config = dict(
    n_layer=10,
    d_model=512,
    n_head=8,
    n_kv_head=8,
    head_dim=64,
    d_mlp=1344,
    vocab_size=15958,
    activation='geglu',
    norm='layernorm',
    norm_place='pre',
    norm_eps=1e-07,
    positions='rope',
    rope_base=1020.0,
    rope_fraction=0.5,
    qk_norm=False,
    attn_scale=0.125,
    bias='none',
    tie_embeddings=False,
    parallel_block=False,
    extras=['local attention windows', 'shifted keys', 'learned residual scales', 'capped logits'],
    init='trunc',
    init_std_qkv=0.0151,
    init_std_o=0.0,
    init_std_up=0.0151,
    init_std_down=0.0,
    optimizer='adamw',
    lr=0.000698,
    beta1=0.9,
    beta2=0.98,
    weight_decay=0.61,
    lr_head=0.00411,
    warmup_steps=219,
    schedule='wsd',
    decay_fraction=0.861,
    decay_shape='linear',
    final_lr_fraction=0.0,
    batch_tokens=[65536, 131072, 262144],
    seq_len=512,
    doc_mask=True,
    train_tokens=700700000,
    steps=5114,
    dataset='wikipedia_en',
)
Each number is 128 + 24 x the weight over the matrix's rms, rounded and kept within 0 to 255. Layers, rows and columns count from 0. Numbers have three digits each.

# down: layer 2 MLP down (transposed), 1344x512, rms 0.0226, rows 378-497, columns 0-31
# gate: layer 2 MLP gate, 1344x512, rms 0.0234, rows 379-498, columns 0-31
# up: layer 2 MLP up, 1344x512, rms 0.0233, rows 379-498, columns 0-31
down378:143113125079132170153129116108141094139116105169108117170108133122155110160105135156141105084124
gate379:134098124156103097147092136167143110114134104129147123120152141137124146121126133111160125120110
up379:124135100143121128136105136105149131144148122137116107112136138144126129133147162118121145096112
down379:141137118112117118138134143137129149122152109150138135125168110144115112181128139156152135122117
gate380:133111131153111101127070137150128163102178177064115086126098121165139132117119100117108066162101
up380:120125122110126178131159108104121103144145150153137123152111113134141130133137072140127141122171
down380:069099113132160127161115083072097115161132155126115152109118121144158078128161048102125075133138
gate381:103139148149174134142143092102106121108151089139119112121094146098135124111156137098163168105108
up381:131178170104114157124117139141140120113114122123087146141163139073158116103133158147108127153168
down381:093132143130099174142118171144123116117114124158156125119145103154111115132127130122111169097113
gate382:123111109178078103108134165088156128127123123099151131132162142115098149121150167123079119120141
up382:102135097110120132140118140079146140141114099125086101154118182107163168144140088107112146130132
down382:084131109120100093107120119115163132158138118107128148122130119143150135147132136155153128154105
gate383:149121140150123166146115121151119147125126140146105110081151132146146106112123145116146088146125
up383:142160128146140165113130110146136117145128143139129106133155128111115111118107129141146121122103
down383:103105115110163108120124101085149163104073132144118127145127114109152089143158093157120147079105
gate384:138123123106170123123099094137146071153107109142122137133127141092105128169135148141138105132165
up384:148148128137145148089149149124149118127133149125140095130101064134098129141155109120135130176143
down384:150095119175124123119114134156103099132157159092130128111127124128140116149157118109145164102088
gate385:118117119117122196165129122148075119152092107131101167090108124109114105104161117108123128127161
up385:136117161188119145121131118134111157090151130122159136084086091107133103154082119101186133135129
down385:143094190071112084118068149095141123134144157163145147127109106125107094141108123132127155152148
gate386:148119134189168150119106147113124140137099099177118113148139180137112101088114185111144141139191
up386:093121100102167099139124109177123089150125125167102125131103089158181142121130137128114141094111
down386:130196147131165098106109129129136148141111115149119129147141168173144116143140130115107112151140
gate387:109088124172160132155114156137169139132152111086174091127111160138147091137135082149124112198148
up387:097127120124135118136138124112153157135090121106156110167131158118152135116135173152112102106129
down387:154125102109120130111159085141112150162149114152057119142145098161137123130147120146169138098109
gate388:129104098149126120143098164137205139113124132168149118130152136097134108127178120121123119150154
up388:160141127118141097119127128095123156171145128149152077123114175115141168146125166154132131092133
down388:122167169140142126111131155159090084144149104189106102123136122115140155158135154105130113116115
gate389:133162139168115140135112137102149124130150141113123147107103111124134139129155086099152144099146
up389:132128138084154127108129118121165118131153132125145142161120151101164127139155135135134156129131
down389:123124105124102100111089138131119128134151124131142119145190151150126146085092106137143099114149
gate390:169104132143145099099094152114151185095135120144135133109120146122123072162105146119149137126137
up390:127094173166086156138155095109103129081128118140135159119129154150182132117133123179167147112123
down390:144136073183097122093152128113164133132103183112094112084144133081155155134094120130118102137114
gate391:108133132159176142090134142127111085111138121160110124142165153147160146129072143100142126182129
up391:143125143154099091154142071139155138096106135082164159122153125094135128132098121122151079087160
down391:111113120109119108125136121123107148159120095148137142147145137178123149096099154100169139168114
gate392:143171137131132103151141138144135116143085116179111117157135128101132106120135118101137131159140
up392:149102122094183135147147114122096145140169148124163157132125178130135137088118093095161116102105
down392:118105122154138129105126142136113149146096100136129144099135127111107153111155159130128141137130
gate393:136141139168202148119130111106092141154134115163140115145150118142160120121140118137150132124153
up393:102142154109122120164101121108113104105080109133110159155142137133177140149167106152084141135139
down393:142148185097122103132089127119143111132063108131088104094110145108112106097099140122103135117086
gate394:133152122104156143140152156126140133153111138152132139092135141132147134138134140091111109083137
up394:096145108127115131119120128123130121069112131130107129113191153122105124125109113122165175152102
down394:116155139098154120085131079079135152095090140113130123133129087141131138132161116124167077096126
gate395:145103123166143188123080116134112179100133148122125091124186095149171120110095163109093142128120
up395:190126129082150098110157104120155104127143067088120103113061123125135119151102148118183142120122
down395:142150141096124160162112116115110127152167110153127113183140113117076125121132146125134118168095
gate396:155095105145122140111091163123128123112117174117149154157127125163106121111143128126157119136169
up396:113121150093098131166131107133078138140110128139147089124124117132166113130140123160129108162111
down396:108122166132139122130121129103139102157145121123114108091139142131153150096116136137123103115146
gate397:149101108165138122119146140134132148118119147102069107123106125123110117107118069121103078150151
up397:129114121192101135140123176147121099091142108101147122122086139149125125128132118158090107133118
down397:146187095135064133136162124163127181098147154100143153172170127120145140089121201184117139147137
gate398:113132131114144156146140111151135164079143146113139163094152129134117144147130150100095160131082
up398:103140160086159130179129129153112109156112140157113128147133062111130141133127082113094144146124
down398:123138193111151135155089080142101125147102131153076140123167093090153091091123101139129120136082
gate399:111182102139149097117127154071136107091141131133125108107144138095137160119136110156091167112115
up399:142087150109141118144110090119131112099110162092152090167053103164122159077155124113117140143131
down399:139196140126153105137113107142177131124168091094093144128095053129080103076133129075150163116115
gate400:106104139118084117114105140104144082123152160086127052108133134088131124167109090160084133139163
up400:134122092103108109091157176146115117131122137109104105149094159138111161075190124140118188129126
down400:127149125105135102149129153116157113116128143111135157160161119073156092113135103154111163145108
gate401:107082127121133178136116128145141128128167136162143135129107132104158089102179151134158100137113
up401:100112116160108159135126076097115137166110118122129143101124162139170111101095093107138179138096
down401:122116142099148130121141136090129098123067160112110112158156135121125113133108105118170147120137
gate402:164109130160143137207116098152129113125099147166138130113062161150158145144133128164094174157121
up402:145162098112095100151171173143148138095178092092172134129099100109145159080129145149128108121103
down402:113149096137145073123167159126079084068139080155115146140084171096108103137120113130114145107153
gate403:122116149130112146160093127146111159142164103116140108097102158163144145151128147064146113133129
up403:143120120162160117140126116115125123121155141102165157168084146152111142119172153084133100113095
down403:124135113129143088108157159082162090105141123145089178139168105097126142124121119158151120145143
gate404:147106134087156125125124090128129086142162127125127135097147114132152124128098122110116134153141
up404:113057143149132143175077148166142098134105126122115146131145148131142114136140127119158129143144
down404:152146125137125121112085130105085120112118116173150143157140123115103165132137096117119134090131
gate405:110119095179131153115110137107069142134143143150166146104097112099130120102171116141152119146177
up405:152112138120143129113106129163132126181103077093110108157087117129136135133161108127116133141089
down405:131107123108155112110115127129090148154107164140101112148120140149096132137105112152147122128148
gate406:090118143128114138090119132194078111146126179094144114116120157122171091100144113145118132092155
up406:115122144133126123091119141129156177133146130135151140127128105121123156141081114107146129138172
down406:108149166148146149138146126175132083157138111121126168150132156092154129122115164125114107172115
gate407:114084123150092131135170162116115133131082131105145094162124100163092114135119105117141114137130
up407:135093125135129087153137117138102162106095163137083074150149049145112123141146084143154114137113
down407:102133099130089096122140058115136105162098116127156115115139147157103081162109109118168125140144
gate408:105107145147137139141146152117137131148089120148109146147118116162115106117124135128130117130191
up408:104144138117100121146132120121139116146091111104124133137122130161080132131120120131133122111129
down408:151116137132117118127116120153116145085162147107138154138112154139148130128112092158118170108100
gate409:141127163164163112137164109163127119112121140173102103113081106128134077175084141139156099063171
up409:129132152099122129139132095112126114116128102140099120100131127135200148145115099128132162164146
down409:139117144125152070118093131112118124091153102100147201113160126120131127075107117119130145153128
gate410:145164138109101117148118138126078161118162117086130126119105146094171120123079127118158123114110
up410:085126138128123118099116117140135143126120129183104131116156126157078143138127100133119104145167
down410:069107109160122119130118134094112094131083113157078105175180111122101088150128170134150121109118
gate411:128085128123150122175142072178062086128150135145205100138168122144115126126157103163144109191104
up411:130164153173138128122176137098110120071141138159129160113156175134136164139124098087083134152146
down411:123114130095143160171125114147131125154186112145097158137130092123123082147134093104105116144093
gate412:116081122151108150164132093119081132128140119133141118130149133117149146136166154137140150103130
up412:111136093089094104146131167118133147131145123110134106129138168097188129133126160133105149070112
down412:143097115124101093123116138103137142127143124135123119131122158162157123121123142110099101172158
gate413:124112142126146133159122128157125124112146150156128101130142128128139149106149141119112107156142
up413:082150150111156126127131133122139134089130133140128153115123103126139106091190116153089165064142
down413:106132104094126137124149116092131092150147143106157158163129180120115111071161137108117165147119
gate414:107125115160160094159124103109099146109141130158131142123106151140134096116124116123154164178145
up414:120172104070148135183134097134098140126135117112162158148129118098163116132126129142146098136135
down414:110116132160119139102154169114138112125131136134097140133151147156150132123135094127143206141135
gate415:120128156144135161193132105086114135115132150110172077155096145130119142104087168145157129127098
up415:116165140158128126145141113128151099110089123143096127113132126060103145125149159141162129127121
down415:076118082132107115103131125135143129125096093143124142125128094120137105083165091103146116116139
gate416:115108082147122114124116116152130165170117114166156105098117170105158092134173130121136136163107
up416:099185096131110148107112050132131163112105103176128138132137119110121110092139164153129146140157
down416:153119089137126111115104115135114101140090130157104104140100115138173108141144096130155147134099
gate417:111181111112113125166144138137181116134160111112111096116138126148123103118146109113096068143143
up417:102143105169153111116137110131104096122153171133146122129124133111125109115110118134081102180147
down417:147120081143143180095104115147100120114160133149154133194196109105145111177120121155133115115101
gate418:140111111139161132156153140132131154129149130118113106100107121136095109090124124128138129127172
up418:174152158130086167135128121087134125126127100177121074082117145110118096122159076159147091109120
down418:103064162173135129147134095149111137134170125140105143138137146115150123152104139130202109174116
gate419:170113099132118118091102078120154122115121122177099112109145165148066140125173117101120132163128
up419:113116152124136136164133133137104130159126144120117159157090147103129175112113138117100111132100
down419:125114128097151161161113170138132137112106134122127123141125127133114102109108154146149112092113
gate420:149143113148126169167124078154107127113127104145122137141137113148123114159134149053143110105107
up420:152104142157156125100140174127123111144147180109144117099102100102175089114129120108145135102165
down420:150147158126121160148089157123144099141110128101131120121144126127131125147121096052126110147141
gate421:129098144119132148168125093159112123108143136139135102127108099119132125104134097129148145122157
up421:142129170130152110068170121147147162113127117123105148151142101103150140119186170144154108176072
down421:133096155146125155108108147086174103165139164123144101141135159105138102104102103111168109168122
gate422:119114146131140113134127129128167163128151139129132121144106103113094146148140092133154100131110
up422:105128101157167121125165114126142115090069124118124123132151121114088154145142103128126086110138
down422:150150109102107143127117142163114138128123101142112137129093098132111118133117191113105146127147
gate423:111094094095128147165127165082109113132122143132141131160107114126144132161111127183131130128105
up423:132156114148092121131118120124127161118154128105110092086125131112154101112097085154167132160136
down423:088087127128083140119142145110137090142094114132113122141138133128151133128098122178106171091131
gate424:130107117138080105153109177133125116144139117141117127131108161108129152133157110137122146116142
up424:099075133116135134129117135140124109085123155117138149122139119182112156099116085111128147136138
down424:133162150134122105144094125100160150132104146096120159107133167086121120144140137137105121128108
gate425:136107117167137132166135134144132131119122152133106122092113165123153115123094112147141127107126
up425:146163099165132111139108108085154164142135127114132100133145144138180145120106114128155128121121
down425:146125100126126127108139128105103114096132128129151104105157096098107139141175153130154129118100
gate426:160096115173148150114109122128102141114128125158107135114131158105132116095126144138113146143168
up426:177084135103125152141131145147120163115129134154142090092147144148119154097150163138106140178165
down426:141154127101123080133093102154142128156132173108106123125131124145108172139125108153145117107123
gate427:106122121099143135142109124173127171107082124122120140133126172090133179074147122105120130083175
up427:119095117130149118111168142135109163137114107103148147119117118109101097147189134110145138163135
down427:096096093107139098163100108130168152113164120105101173086112149115117155110138099113067139140137
gate428:174124123149119111107152133118113083137145108127095122158119133128106147152135109140135110140122
up428:130101176132152101140129108157167064106126174108168149103143136124069119144145135076157118124125
down428:126104116117136112102139160131131125141159120127162140168124100110103149155098165124113122108139
gate429:117129125124138156117092152098145125133156082150131126114168098122131107175143109141105097119099
up429:162178077106154121084120142144132102127123100127110147106104166103135159118119153108084157148118
down429:141074094151104125122138119186150201085144109158135143108109133089078155098102131139161181163137
gate430:130104150124140118137131105166163174147146156155162113122167120134110082120139148099140122118142
up430:154129164087141112111129135140189144116133149140151101121130145145118121114105150135128157102122
down430:155127115064142110136122139133111131107118173098113121130104118132111126123142161139128126117094
gate431:142160149162136122108128126143110126095147105076140099149153141127127153141162101113178129128126
up431:156177127170153114081117133161128137125174109111144158169151104102101085150163100138119141126182
down431:105110134122096121172165091163101164150140080160142128095113129102103123138137162106147146127163
gate432:137140134121106121151156137146122155123092123112064126103093132103131135155114057107163140116101
up432:140112196104144096173131089141098147095092137149147115138142117110126084112141111165148078112122
down432:165159130128116147095139076145132127159101152129118087137147165132070139068142131135099175176153
gate433:130083098105155151144143136111113143132131131109162156174104107124138132105125152142121110132123
up433:155128172098114113134132133137132130204117128153154120117112143147142184084107114177114120116118
down433:125134122153160154177128098096145102120131102105146147126097144128110198113161098142158105157118
gate434:154120121171135129081109149169150136112156127158095138125136093145110132151055092092135106110108
up434:107136113152145121081097132154104102095150154159101113182136098149109138132134144148105104107124
down434:128121060118117128142106114104118147126081158140108074139161127128166124152140087139073140167145
gate435:128141154118186096156093146111125070111129128143163124128134136176147140111120123106142144178162
up435:111117123097149133127139070150094106098106151101171088179089193145156109098161147151122125105143
down435:119113135110078116095144097138143115092112124177096108087130126083125154109152125124146088124126
gate436:129126150137075107139099104087173143133130139134119078089099137147123127150094144133119161126101
up436:105099119147135139131144108129075206139146149098174129155094123119169134130135081140130121189135
down436:136126151113091140111136096077126145111108132125171115119118153141103119125102127127142157145127
gate437:115140130171130153143119133112107104094119136155147139135148081090109114100081140128141128148140
up437:149131111125104146098125114102152088138145116087112127087148133102177081135097125119133161148156
down437:119161140122173123155123140113105113124128183090128172094112101140153153167102114119115105113179
gate438:130093163135120153193138133131155138133139145102093086093116142055157132147117100137122125114139
up438:128097103174133112131154116160129122149118140142155131113106144163128139145123138124092107145116
down438:139152164113109161109135101146143127103131046165148109098178169080171091165124118144127119119143
gate439:120136134101138138167100088137121177121076139158131116173132147135171169115109124182172188091164
up439:136116095155151151121127102158150126126101099164149122124184134117105107120140182153110099142132
down439:125112088155142139122127153109130131145089096125126119149104175117135147139132126105191114114083
gate440:121114153111118136139150116089116149138117136144113117105129119110145126107122091135139159130156
up440:142119150116114132131117091123124122123121104121150144097131135089164150163128088137130127138134
down440:175145143137118143152120154131104124114130106149116158131153128130138122128130099172079135107103
gate441:147155162166106119118141114119132108132119124173162132113127144124114150120126109086124146128107
up441:171183083150140151100095101097099088132179095116106150129089114141133137146130147101113121129143
down441:121063130134124136154140126134141138118123127159159130125152128148129156101111126113116114170125
gate442:124106123170131139125123136105103183121141114117132157123082107127116117111136115114129153120141
up442:120135147155071149141123163094113100097135130152136116105140128182144137157105155127102154108130
down442:083128140111117086118130111107135101074108111160121091118134102143156086162103099123119148170176
gate443:146117101106144143143160127136139101122143094092112113126101080117092151104120068149092153115154
up443:106153118121148130136190148168102097125152131099101125114129131098158117083145128133162094153149
down443:168130106147137144105117131150171169110124140124169159134127089091134117146156125157148143127110
gate444:154101121145143108094137134129118128108108094168102138096138127157141120125120161097141128127120
up444:137132085115121146141149088120139113123124141122109172169129126122159112109140144120162115141137
down444:137110129108115159130140144139107149126108172147126133162096106108150108168152129139154123148125
gate445:130125147138100129098136144136118119108105115110127133142099143110142120176138125110153156110114
up445:133086139120146103100126124127105138139165130139103120145144144114105126100132119102144154136174
down445:137114136133085150096165157137123088137069120139127139160142165126097139125109136140147129120124
gate446:153132128128151102099114088109108151133140117127168149125132130096156132098159140174125144106139
up446:156142121149146127091129153122102098120124127134099143164126109100142152141145094112128133134156
down446:114145177119115130123176152094126104127146133140111109144108158085083145162128119103136111118120
gate447:085112106164101139095085128132172148129069186101111126153158111161103187121165099124106117100149
up447:152128159074139125110111100098143105197109101116136122138137147133136140115147133129113084127104
down447:130154107145082133139096116121130158173093090120121104150157150092130120143102104127123135121091
gate448:123093151137158126109134080117144121131128112122155120124097094097118122117112138112148167115130
up448:081153109153093119115121114128113121110130129126094153111174089139100108156102170118129086121160
down448:108105118110084111148107116101131117142121113125121119159125115153174132120124134145089137130108
gate449:119062126123133155118098137134137191140101137132119063124163137134106133136083179132116163128116
up449:149169137128068096158159128108101128069121144105132120112127119127137087113150124101173153177140
down449:150129117130108134122095132131100143131156125124124112151149148152117123108117167137142101136180
gate450:132153137110132118161089106142134128130145127146141108142140118094105091158114099170181128129128
up450:110095129124132146152103106128137073145128176160138119076135123152148116115108074156157149163129
down450:116124089140112102152133084132133158104124118136120145159121131090111136154167150123102119103162
gate451:088098114144154173124120087162104116117144130105132140115122123137124077158072112088155158154139
up451:100124129115100130160123099136087122175119101095132143133063155110121130110116133096155151148130
down451:132127124142120108137145119117088118137146107109153108162089128106125081095124104149100104121139
gate452:117103108128102147105106103117111131128105129131119136135074122087142083146129137143105146124142
up452:128149138123139130131105115118136152178112123145148150146105095144100066151103138125095125100171
down452:070128128136142106120124133098121119136109098149153151159089134137137086092147096119118088141127
gate453:104071172156082102137090129132151125100135164149118112171100104134149114097117103143161116130140
up453:117111133089130117096084135161096123147120115154167074157129137143066183119169160106152099149113
down453:146116147108119096129133104136162137120144144049121144111090123159123084121139107150111093121119
gate454:135100110157123138107099140148073130142171081111147158145107118175166101127133123112136126134158
up454:120138142131114107137090115126150161144095152153157135151153088154151129140158144104123095077146
down454:124095109143173124150152145126165100103092112122159135141127120094111103121126100123167166111153
gate455:123148127150117149123119122155134121124142158128164131116095120136094134125181103143081150125190
up455:120108139126106133142103126075119078088150125110132140107129108104138135130149132149160110090089
down455:092072094102134084124148185110152127095092164154136117083100126101168131134150108195086114107092
gate456:150166098140158110112122159175106096109138108162127170132122136114166112109170139124123171114145
up456:149140128128147115128143131176118136119103115116096101129106145121122134147158163108127114124115
down456:139204069151090162162113150124187111106166122136163133147100127151117109122082135136092153168135
gate457:138112168157150130144145123172099119126128125143085099103148100150114071128126146111131100157102
up457:136144134141170140132111102142148113138127170110161151120130125138113144139100133104134143143133
down457:107112117135137099128127116111161123132183142069157163122109158117096099130116079111125085145138
gate458:129119136132119131119108140091197163116103112138129102143147109125101046098152126164152111093163
up458:114147101164151170163163124137145130159122131132095148094134131112160127085158131123151161116125
down458:107197105149127164112127130091116120120123121118112127145194136145115107132129061158184136098133
gate459:154131122150152098153124147128093172129143136141076127148114156117127163153157142104128141127115
up459:149098149090115192175108082098129148136102130120173105103110157082144125090083121167152146090083
down459:161098130152163123124140147144164131083136124121154085135119109105104145132120165137094137133110
gate460:126161097131115131193103132106154142120152144103144099096123144118134105136103142135149117133104
up460:133156104144135100126148129121093148137139130147136181095145136069147120159135131131130153150123
down460:133103114122098117130133126074091145097107159171134135177140117098155101093159121140114127136139
gate461:150094112117135150135130073129137174160135112126116124092133106127144110178151093105120142175108
up461:104118127104147136170119172111082123139110162160118143102163117129117134115112113095142096128111
down461:155135132146136129155129160141076091120106119169091068085131177111128110113112131111121134095125
gate462:124118126175147154124111074109097153089117122101172129113084134184084102101118122121111194127149
up462:137147131149149134117142152120133104122126158117125103128111117095152127119128150111146140096132
down462:114135130133110103172144120158093112116136171122108128124095125117102095144135120124122141107087
gate463:126117140146131154149074121169082128175132110107118129117137162129137115123177136120136151079096
up463:135166158150116125122178109155121123156104069129193153095085129146100138147097120122102090144119
down463:147123128108151138143134128105149114101118107121102079152152135148082165132082112114132131106133
gate464:104133153132126142138086100102130133109145160124096131135147132154096118107134113133147143103149
up464:131127098166085100100122137129144156122147155104120110098067132139138109124168108171142120115129
down464:133134103143119083074171105132114128117129141117101144141123056148101157104084113163173129151093
gate465:171126157136169084080111084126125122132143148147099127116178075086154107143101153143161155112154
up465:132113088135124159150122091151144090137125133140145112103162112115137156154114156147137124141127
down465:148108171137154128111113131122180114192101138173145141116149186112082069124112145118131133123152
gate466:127133119084106093114135115107127091144133130133108146132111099116142121103151110117130125118150
up466:122112112139116126148129156156126129130119153122171143106125130085153136120130103145151114131108
down466:098166134114164126131113128146152120145132142171102147109121178140118127135146113108144125120125
gate467:123125118128175148172139094132133123122115142098107088086136143154131083106062126143116159152197
up467:117118156119136126084123111111119135136140156188113096130064178155110158125109141155107142091105
down467:123072173137135100130168148093124156089147137131115074122166167135107146151122132129135177108153
gate468:124115125180156161155101094134124128092128150131109116114118142162080154108095081110110139088135
up468:103102112109111175110128191136094156182115105109206161123099137048185127167190141129149158185079
down468:149109144152158133120123169165139175124149138133177153075113112136081144116102112114140136146069
gate469:075098116144160138161102121133120119103136154161124124137147150112152110089128142152144173134134
up469:138140105113178058133189151107140107082120103122143124122093149139166128126129154131116126171138
down469:076112149125128125108119149117108089109129119106118127098125145111113151101139177133167120105136
gate470:159129138114175103130089126152111134107146110156109082140195138110128168106152095167141140102149
up470:110108115154108128156149152078141138149149142118135128144143155128133146184131122134118148158103
down470:129114158116147182121084129143113137148142137124147085150152137132104171168184127118127106131097
gate471:127121112121124103116126144131163124110124121132172100123119126120094157129106138115143173117108
up471:146105147113166126154165112096097154113119149128113144171144143106165097164137151123111129128158
down471:103121146139138150123128124126133104129118139093167106127151126103122108145096146138123159112131
gate472:109162113143118104144056147142110163081105130116121116118135114144164136146136145142098139117136
up472:167115134120132133100110152133117153103137099147147151078149135112127192120098125115084128121189
down472:145122112124147115109137141159123155174157112136109128108127180165120121119078153144126130182115
gate473:125122105126138136135125137129109130133138124164104117112134158145095112138126114086149101104138
up473:138125073119141142093142106145115131128117134162121121135130122185085148147130170104167125096119
down473:110155102089135141124128132120139119122095149112122120148137088122141140153117119148168132153115
gate474:157171104184127144129134130153133132115104157102114105129121109095109165114126117144121120134131
up474:161136103158120130126160149107122113132129113143129131114070131108159107073124142155139112130141
down474:158123143118125128162129133184150112096093143089131159102110131084129165121130126193108134088122
gate475:120170124146106128128097158140118133138167141138095088104146111151079142183097096156118099153125
up475:119183166112100109117123096165165110145165141144109069101125159158152175107132134110123140130152
down475:105150139106118108115177104124122101102111110115124157131133110110129138090160143115146150107145
gate476:090108154112107136122083154158135141136176168142101110147135146125124122079077144090125129159074
up476:138104099140135140137134102153130140099085125123126127153127159100135130137155112141163127144136
down476:113100146136172135111131142126147135157130118166115110115119142088148131059124169123110146145124
gate477:109154118154125092147148164176123159114143139114130138108121100132144104102104096107130121125153
up477:079129113127150112067091124121090152112116147084157123188173097132146085103131105124114126181106
down477:123119099141151146134118134120089114152130140080152142131150186129131109113130127174132104127150
gate478:105094145115137143171091121119138124107154192131138138167127145128128157108123088145126167122123
up478:128102122114132079161153173167133184146098102143120142100132111117098149151152107116110099126111
down478:108121109118129113135070085155130153118153145130100135113100153151126136127087134135065153137143
gate479:121112159105071129108127082161117096110145149101103120111104127071137146159144096121130087125099
up479:197146138130152149126090128140125142156109154130095136127139126118119156134135078151139153133135
down479:113134098145096127125149148101137087094145134125143134126127132156112141110125125118068128137137
gate480:158153136132196131132136104127103154150111140142119138130115085144121126116127110137129121146092
up480:114123138120119138129107130109132141085128098131155102136145080102143113128104132115090078099148
down480:111132121144103106191123102092126107136104179136136127118116132148130124111127134136143097124147
gate481:112118094158108137155113122095103131153119147107109112096136147186091150130134105111140098166138
up481:095126106139169115124115160138145165135123147103151135155085109150141145164106135150107123085123
down481:129081125138098166098108178104138157149132146117129135130100091148143148132146113133108112115107
gate482:123104120134148178095130109164163106109115144131166149143138105118143126134145105116099143121170
up482:142101152128162168115149129136109131100125128161134155122148128102122097141116160150107100066144
down482:162130126153131065150144150175152106125119161110110108096129113142108128121091166139128147096103
gate483:124137158141096154179096180157084117106102143078095106159143150143098152136127095174072124112135
up483:110066161128122128118088136114128124163111154146161130174137138130127135076157125158137102149123
down483:081131088172137131114133118124118075132135137105097123103149111158091113135095121111141146112109
gate484:155106137087141143106168102124055127135119109140142180129122105161127136099144125109146112142131
up484:145138133075146132133128166150105120123163068152124144138130130150078132141150139124102107136160
down484:133164161142132113133136156142094098132112147143162131096111053144158129180132156137135145111132
gate485:113103167145144157163105085136086160093109125179137102124107122125093139136095153137120137096133
up485:092128157078157177122106143148141064177123115095140147140159107108154122154127081077077130127102
down485:115141159158128121129121111119134116126123155146123124130116153128125113091106115125135116120117
gate486:118144148125131140123134111092141137128173117141155087163139098128115142162121097097194153167115
up486:131059125131111131148106125130137136121183145161135133117122122140106111160085156112108122105138
down486:135127114107109102111117084125158095145129145133123120089146147111148093120170136127109136116097
gate487:178124096131103111142134149132149151123166119149123103142151090124072129134116109144138136138138
up487:151092102150120115164139139120112130124126131136142169088127152132124135077179143140082157163109
down487:122108169111116095177112171141121155169123133183087148121106127119109142082086130145149152101125
gate488:143159156164143139135080120157114152128128131109159099144116130107157114161128071134115099119126
up488:098123162133117132162130123087140155112118173132141156126080127150137110153140146167125143131098
down488:110113099122147127118107135114099138083107131112108142103076146133144137119134112127092124142110
gate489:109155122129137096107121111104150094137121097165090154152148152131118137153130118141075101102144
up489:151139122150181124119155152167125150147171108144138141128133148123129145110113118124119126134130
down489:129116188112129126145129171118170100137146099162121138132165088120154116161139135146077159108126
gate490:150162094075146144142144128167152158120143089106155134117123094078154124124133113119152083159189
up490:147128130137114123108099133126149131092113127150102109112140124103144136132178139097129149090149
down490:133135128092136154111109128101105092106121103080141174155138113129093112112106118100127121148130
gate491:113125155121127159130130083140145135112084133151159074145110130141147134145092113125153113123129
up491:083172113129168113153129148141103143166130131135143082151129104110141139105129121168104139092125
down491:106150132115148120146116158133133083170156159143107148141124114125102127161102114132098144095118
gate492:118099108104137114136173110152157128107100160106119111147171126137120117121149085143190092115131
up492:181135143133138115137111093167134109130110124139117106144125158155098131143163085079158143133110
down492:100156141185130119130100139131151139097136123100160112093117179142120129125116099173083145154131
gate493:106128145135100158125093141133115123113121109084105145129104146169132156137121109099168160134141
up493:099149143147087112084118151139114143186089073094120135093117158114146089167096123131160128124118
down493:123152137137114149130139141197125129128123107175135155144162157152158091113104123138112073073133
gate494:087071152103130108135135122136140130142136122143136064120122108116111119129134079106135085159147
up494:151163088117148185089122146150084115150121093143132195107154164096131086112099175105116151170118
down494:123143158115122130119134102123118135144136120132114127137151106133126138127095121146115117159121
gate495:126160123123164101105095087124129157067145132116152105108132101144120132115129170158105136116181
up495:097111126091141082111125154119123160110111087114113122128177168153136107155138118104120126105125
down495:104160130134101111103106099135164103126150116145120150125142140141146137176131118155112117098132
gate496:095095171117107128156126157105108144091118177103135120166116162105145133089129123140140127123149
up496:141104139161164110117131122114149127163122079160137128146108095097117112152135151118107121124117
down496:153090133173149152183152177139180097089114143119128131128159164134153126108154117165154130166130
gate497:113129129123151086169117145109131111157129132154173121122141134105153135131136101131151132151107
up497:093135153102117142139124113135156137157148105083127123148159129144130157164128170160143168125139
down497:129098140133122129145160151130122177075137123151136105113118137106146161111132112119120088121166
gate498:118134081131102106162145139128165150104130148121119127148140119167137100153189094086134131114137
up498:137137137092121141106139132128079147118172198090113139112075152121129131118130145138149137154116